python train.py --n_layer=9 --init="normal" --init_std_o=0.0 --warmup_steps=200 --seq_len=1024 --steps=4679
Each number is 128 + 32 x the weight over its row's rms, rounded and kept within 0 to 255. Layers, rows and columns count from 0. Numbers have three digits each. The size before them is the row's rms in percent of the matrix's.

# layer 4 MLP down (transposed), 1920x320, rms 0.0456, rows 607-647, columns 0-79
065:129123167117082104105114125134140154106133122186133123141196101050195139127115082153139109181193124185096183157169146157095103162115089124120129128129136114195097121137163142138149176102117055134121185152056119206120091117112118112116119189
125:144105156119103073146133104161111110133182123161130127187124137127136108112183087114105113094176115105099099107128118148153148206158109110124164118160146126141128115076134168162102147174154135095131156132099085078114126149126124126124118107
088:146113108141188176178185130101194110153197170128121087168107130105110087119137159114094119125151131116125080163130154180144151101103107097166019088142138144069112120125151131152091136101115129125195103120151103151144104118146101093154166155
163:119117107092073194078136170132156139115131093146135161173177141102142168127117085188154113085055152133142129112145171127078106164167112127131144161175145102118093104163168139165151107091143093115114119139140113146121110114102147177109100117
100:070153122130101047100174084140123137050104115147172138085176174122118150105177088192080135130192147109073168118103080116098024163056073107124107160155151124197178125122117120126115089114174129104143100160144154166119112136127134089121174105
107:177086048152102131130188088128174153137129166112134179120125166155107091088073108121099165113138079113108114140098164132081116120132164144071109101173174166106131092125108149135073095127115134159160100120166110079161097168135122121141175105
121:154036124117177125080144107111144117133150132101114078158175153125110067166166185133159154138101170096131140124122093131136184163137177129038133112073086117116124145191112111094164130144091182220142150182213082137110163143074106138139057088
096:131124166155170099172118141105155104145093127124158129057142130141116169105108123133157103144116148104108126136173188156078140101133092077102131125100125115036113131102184087140136161045132117125138122181166142142138100136117165186108136210
121:101173110130098174130139176158131164134095110172101215077163189129165083134157197192135085179130114112103157132133143149140102119122136106088153144123088121139113142130143129130152125159190076172141220146110138127121151198151118158103090107
040:178138090086164114130145151149114161086102150171072158093117149158073112106077072144107168146137151140088062096152171163139103152142147156172176105132112155154157095131119082118169143127140145117146166098067133100168135088088113103127088144
048:217123098165100180160114146141177132131124201067122180066104127079126131128102085120105129108130113155160119122119145104122108103096121153133151111114149140056146073088130145128086112146135109148177080121161153128138099098101185162122156114
134:085185081109163131111144118135158177130146061165102087131157168133094134129165111092107100127129124101095111144079138137152129109148130128120168150109129199133116125139143098142144076184073086192127125089147137073136132141159149146089123161
133:172095107163130180161082067147123122133139130149079124102090076138125163104124062056202136132151120070124144193107147095119081117130130091141143083130126052110151143121176136160127142139146118120111187143171132122098110162150125076180120175
067:088139141169124108115152093118130133096164124129090165093115113161107096093071160116074196144141142096119127131145121081211103103085188142204157101105163153097140175073073138101151139150132101204127086128152091120112117097086186119133138112
152:171053123089154106095098148139102142134179125141175120131172079155162109139111161128160114089193103082154119147122173142131092153100111115144099159106155066146141085102141152092138100113129145181143204088157149105151114155146118115116115093
084:070141139118159084079154144161103109130110156156194141152094089113146118091149074180089119090107114143159167118078212091116103161144141121136124135126072199141174135097091108159146149117134093214136144160136130152135136169180124103079111180
131:108165100107123065144119130046202108140148089128144144111134174137120127086117160166131196107169102122131166074129124134082136126120117159098103125097175119131136151083114146130161101131121083121165158143140144099120039154096136115176098087
051:145156068156114138152084092139130159136119124108139170105178138165148161147095053126133150132088106173111129161164146138137108151132153108155171088114127149120132116111081172110143172113067138166110134150149207183131173106150131166114106126
125:166163105151152141110154070138157130122079135089145139051097118140139063120153083164061064162081133126138182158061121089127127150144184141105108085081109131132191115118064154177122127158156095138105143157110139117105181119145116149070127119
116:177115163172173090070159108104127197124088164085171192128079154096185155124140176149161143135169048151203153105100064162142175102171112062124139122091069120157159069179143154098143114140130153128065139146147087115055134085055116172139125201
109:124206111111131144163170096127109144089105129104136118144103131154065140230152074130119118164163162135180104129164175142072103105149124099091099141137162147101148149094133149100202170154151073108155139190107125123150155222111186165156054126
173:134078104143103181117173100087195170185116154138118140140136095106171120111121085126142150177218132148129113089122169176100099171201138186081164167122176090122116122139136112185139100128135116074175102197182107158145094070105165123156131150
143:125102148073148140142118095160112179119158136136152092143130183101088138127113099127093142170126139103128081105115112110113112154157096165122152159195086108096092172157149183135106166124071174109099114125137063148144112136118061197092124143
127:145192127157049154180184118156111139120149143084205082086179191109159113168122127155157155121127109176097156153166075102148112118249135094167121098135116124120143095154167094113135164113164116126116107131061143097150128168087121110129105094
126:184150078159176181147136175134084113109121111154144132184145140165118142150123082125151213107159151053162223115148107160149072116188094142092132065097133133106165140156217130165095115136155072087128108139114090153154132119192168188122139130
072:137118110068125100097066090160122096101121126097131127122104162180118105115178166135154162113027168138127123166164143186064076151103081131126119172150111113221133071150102116056171089157152106139102140106151111139141141073142086146132061141
037:108112135062108170125119147136130144118127121149096129146102171158087130133149163117155099090125164189155148153138170097162148079140127150136154181121069145157131128073149098130123159124125117110191179159148125167122108099072075098110113126
138:113131196113146204135133131136225080061114154149155114105062184126174091129141153096108119219103098194133144143125167116040124122113112081114118137169146163076092123133137090097159127156132163097129159092116132119147111161111123119082155088
129:194099126112129156133126165052057085133135070072116149162128144148079134150117134089151137113164136141124122117101165161092141155152149163183096169085150128163154090169133163094100103069152117118128100185194160121130155180096094155112176157
096:126119131130156097122120119131102097199136173105104150157212096153116176104099174116139131181152170135161059173075088151168148148095059112154116140079159078080149098123087139104137086106097101126153141131076048096099117129140124156095142171
168:106160196161124084144149139129031126179103083060088057089178141123128082123131148131114145058121153089115104131108067107163123084152152132116107134074176112142185115160119172111187127106146128176089124164094097118110125109129141129092150133
088:078109142099152191135089081135080156145079181092231113137155134173102165130076099129157100172106115138111145117153137078136189141117099149114098106122183130131093151072146151073103144173132116140111113144120108101179169075165085144142109080
051:158114137135077088110090176128156167145166131149160107127125162161105165191150108138081143097073136104146163162123160125071093178150150180114095087113136108169113086101154123124147131157072127111135113143141116095099102095199088190079104109
129:146159139119148137126137146151121150125013108171096154177156075130163130152129125116167099141101060221085116113132094128128146085143090050087134134165151133137131118191181137154079214164167150110071154119091141136093100157106084100166153157
052:130154122150044157082150151165126107112109136147119079098116096127139134070097147158117108126081136178165127143150137115089138156113167092121134118139095101169122177136187109086086087192114146119137149171107156116166140136130143166071092126
078:168102124105133098120093143126148123171176188142072094151087148112116125146085059151140099120124126160133102135131106101101136111161121114157161137136133161100140153146131136142119117210068123123161133123089116117147130131137150168114119197
070:111145129113132129186128111118195163118154125123089165089123138125129074131101040105106102120114131154114149120144181077147125157081138134140094086119067094149067143129122119117130070064098135149153136142185178130151069201105104104119155107
072:155121125104124143106135148100087088129126160139153129112174188173101135161098143108082188115076137067068080084148137101144163157142080142146181156153157147205131083076083104121171126186086122113149120159127103128078114152168145165169087087
095:119115185135097096150131140131130182097159143042125206168097071093137146130116140138150157147142080074144109110126121161094062140168148103133090168125122145144103110156057094160157090098123143123121125156165127149134109163158089120107221121
080:133050105090127115128111137126119108124165121103212087107107171096182145153125159140207098169198130143162080110116142155121146137147108109139186115143138130124135144133145174171099157151133143108103105100155144093106096087117131151097129113
075:130144098115131123102126165110104118102142152178114151126153097139123182087117125070064087118080103125119185142110105128141152167067123130121163118165148112117092137154088131102200093114148118180147121139166198083113119147090161206122101155
# layer 4 MLP up, 1920x320, rms 0.117, rows 608-647, columns 0-79
131:120107131163113111154122125124121188145142150122085169142116133111108125120100146138188102116163125060097147173124151180080115147121165140182104136144139131104093129114110052145116161120123113198062096143136193188153132158127048127126142177
091:130127101137168181152181076152171138156128175158121158159086150171091115109094116125147162116137083084150101145180168157136131091086111139145105077129122142093140166093132137152181107165131108148126108139074105098141085102144085076111113122
142:108095124130105165176128119160119209169175118138136098145091211153202095137089116136135106125125144071113102151090129145128160108116142139151144087086155126149123122147150135103122122125007149148178084144179093118090152138116081125121091096
102:141173155155144110156108183107178093137050141105161111124130120131190111183132135098048181124119080179144122131118103095146087173157177157074194106164123093158163165097100179117125124048134137169104095083125142107113103091110122077157104096
117:083138111099119139159133083100122129103144168115104142157124127137112112166121112161071165140160111135205066198102143169131104171116054061131118079106124127082123108117196145169123108102059157120126137083183175130096143135092145152101133130
124:123163179163158122173141131110069100094173137105134208068125141183140158120120065172167184168117123110104093135124137141116147099106142155141093128152152157143108129147147146119098105159141139128128142067125166095083091136070104121102094094
103:144092139158129128109156128107141124077120093100125126103251091119131149163143152159132178098078089130135121106189115159069094148110116160085151118105142135172176084092102085134095160137126079171114159105079096112071113134121117174128156146
122:109138100139137178213169034182132108103126129177083150126165129158093140150152132153132061144113147066117126118151132166147104134126142120108095090082188110109166082145110116138127082132098124099149118116068118156166088193144126133148114112
045:116138178135129142105147177141133131125138151109126127116147163124134101074117092121117161133179117116157099123169129111155124169165131150109137194108115121081179183092161129149115158098134101129069083124093149093136144125129192142156111140
051:141099159153117126095099144155088120132159122120117045129154167085115098075084121142107097089159154155164113142120171123156145139134128160081122144140068108120100145147114159169101123094122121184090075163094118060136134133078165126122070109
131:135158144132108132095143169041118151154131119108119128142173080130138099104112146080150125104180142162114102088099170120101191110129150143087158090113231084091112096109070068092118130121086126124148094105087130134108061116134146123095100092
130:123197108111138173168141122123126142085151142095122087076130068168118090148099096126109106098121110098083128127118130140145141146071118150159177173177149197108121140114135132072163120104137129085171088099124104166123118082130109167167117092
066:175155062108149077172066138191130116152026103095106102122131115098122178197128118139085108146112124160127121125127192159107160118075125143091182104133151071164113191104131155117091109124095105109120127139181180130127171195147117148170089128
140:086150156067126132155099070102124112113211088129108111115133106079193158131121145071174092110156100138134112143155154144132086147128142147133151163127147114184117076071113171134129106120122111156164119150120112158127104048120129135101143148
080:159134116101123133125119151099107091138169082081063122101124111107123098149117115071195145125158146140177183121156158099108141170156093162217127097123033127211087153115152090104119055107119095183158148146138078114103107125173112078139159042
129:147170159144128149115135171103066119118151097121030154170176167104084102121137106135153104129156094111129086120103134142153161102141133073116154135096124200140134150103080103095127147092115160124123091108091104113102116098120093153105089149
051:150106099172163100177078057062128129113078064117194147128170087117092137127086099115186090105113160140121139115104164147182136125137163181110124110109181108151150071110143128073168108107162129139102149134130142158170145140108094178153119094
129:117153106117148130117092142100179142113121160115142177128159136164141079110067167119153123092143130155099103173106141115127124142071127087095165073073134133147055172135068093095173128178102120132116103109094121145130135081126168111128144124
119:158141136144136156137142130117129159127156201104157144069142088144123123098125102137157124128081163133120145094145183061082078163160085102123141185106137150206152159114138112098107123167152033147201102170071118193110125105149174128150141134
113:135166084107192121118136150139115117067151151154093127181076105153137121137148096040108114171144114161160100145121192132099072153179089132102119148157143126151113154109125119129177102165092101135167090199126130195129105100102153125141067141
167:127167166113123130130127099086149188132172189086126076119129114120128108146136105132101119066132084114089108138150164171117158158147070156217168164168151122120115125121076118210178090155150156069149107146116124145135178104081112121153178088
142:106153175102164172177148139108110082104143128119143137173159158128047157153121121081137109102066121109113119037098152120100139114122074153162085101099116139123141117125136102112131081126124178173100138124142088124106127118088106165140104140
133:131190095193118109121146134163138133177084152150127126117156094102185174117144129085142146124093102085192088156114130157125115079143113126086158079181098105121144105110069124132165103169099111205098126133160148098100073121133096109139216111
123:140132084105122108160160133077127159110121149121110140154176114168097150112124122121145173105092121107106145131144154143129143104169090122131102149145155125135116155103130133107039143196166117072142163110142143113171121140157156145163111116
072:118178119123132136185107183145171102153093156075082117134116107167205123094125098081054111129179147107168127136108161131170179149181094110184165120088153097171120123135120097087156112193142092096130109095151139154130095133150112147158128103
041:165109153104098141102115161195136138112113139167101128213088123107113109130134126128100092126121133117169112106145162018105079170097064190140158128122098083181139125181086117152098137097128159129084125181119129125104095103084189141159112089
135:100162071112110107131082046137054133120173119074111062117176156158083149104144156061123149092110084138126144114105145154174133148183144194131128147092142099083095082166089133097143123111172132084120142152128075136121126149131118117154165130
129:142147097125135164094123081102147092132091203218099106180183138132111119112063156065106110107137115154191116175135066142136163121085057120148109106135089115094120161116123118155168138120111119160112112096109155121099105106123151128131100107
101:123130180150127130129116129108118081152092116130098095078121075086129150122170145169089096069149194124209100196078145088152096158116043116098107145071100137176166170116098119062177109114106144137100173124210124129117145089115138096106179111
164:173134106164137170117135114150187081117188163126168214129111115116137159182116109149132138138135141129090168113163201131066135101090122092125179128101100149148097102100128092138108141124135137082141114118127112116103065165074086113173132101
096:153099159092155127060075143129147075130131108081081119162190100145127147154162127118205119159146155130088097107093077069138095134102179067129084114084133115108150101174119090139162119151136138121097133092137133112142125130109130109108131121
053:137172154115112141091096140128125140132157187125144141113123169096069129049096178128071152088114079122150125119139125113123146185139163118110151170141129139111107100051107123099161125175079143127150125105202058085169170177079173129166153109
130:144109135120120134104107171101142064165141175121181098050123147164147094119100119183152092112105122074122166122151090134108115106137143114126044096114108118145121151127110112116144109100138126127101168146144120062228166166154103100107053117
052:113110100103132127168129147141136162184096159043126118098095134137113184132143189123133088143141197136130116149078133096146129157162111118126081153151116117104095110123102123169154095177128114178136087102106156111151161132141146127140179106
086:143107143123145133137127068092097139103101157156120070151122112051135111149117131135129146131174138126146067095157186121144187124118116143141130114141105099084171175101108174106043089134116159118168181062125168153135097143102129093102083127
075:170108078055170138193164118111135164105101137092170148160090121151190112089163126086163097129091085142122112128146141145108139151121108144114090073168137123098120149113132136091090131130142150134101129104103141154164112101130124146147165060
080:105124121136149172179095158125123076111107102160165081117077127170166109083134134120154133165092141133055081107141072112127135184134152078113196158053106152143111121141135089119141107157118135091056077132188104143124176197099180160168148125
100:147125091105077138082102102138106122123182142113153113156133168136190110173138107143054150155137193124144113151125145156064166083133126104136140141132101187185170113146136144122103109160129092137130102152112128193077165160162089124065137135
083:124140144108092091134200159139144102108131147134113084072147090118095082078136095167077136089117150139102128200110112117110077147079097119082182120191131178099105111129174096168157081098191117178181094229099146111154099102176164138142132121
077:117133109089134160191164096100115163059166165114180115181120182161191136148158164125166123172197161138094097090121061089048162116120157138136150132153128107154133146102144093146132103126121159142098149114142147123073120079132165158102145111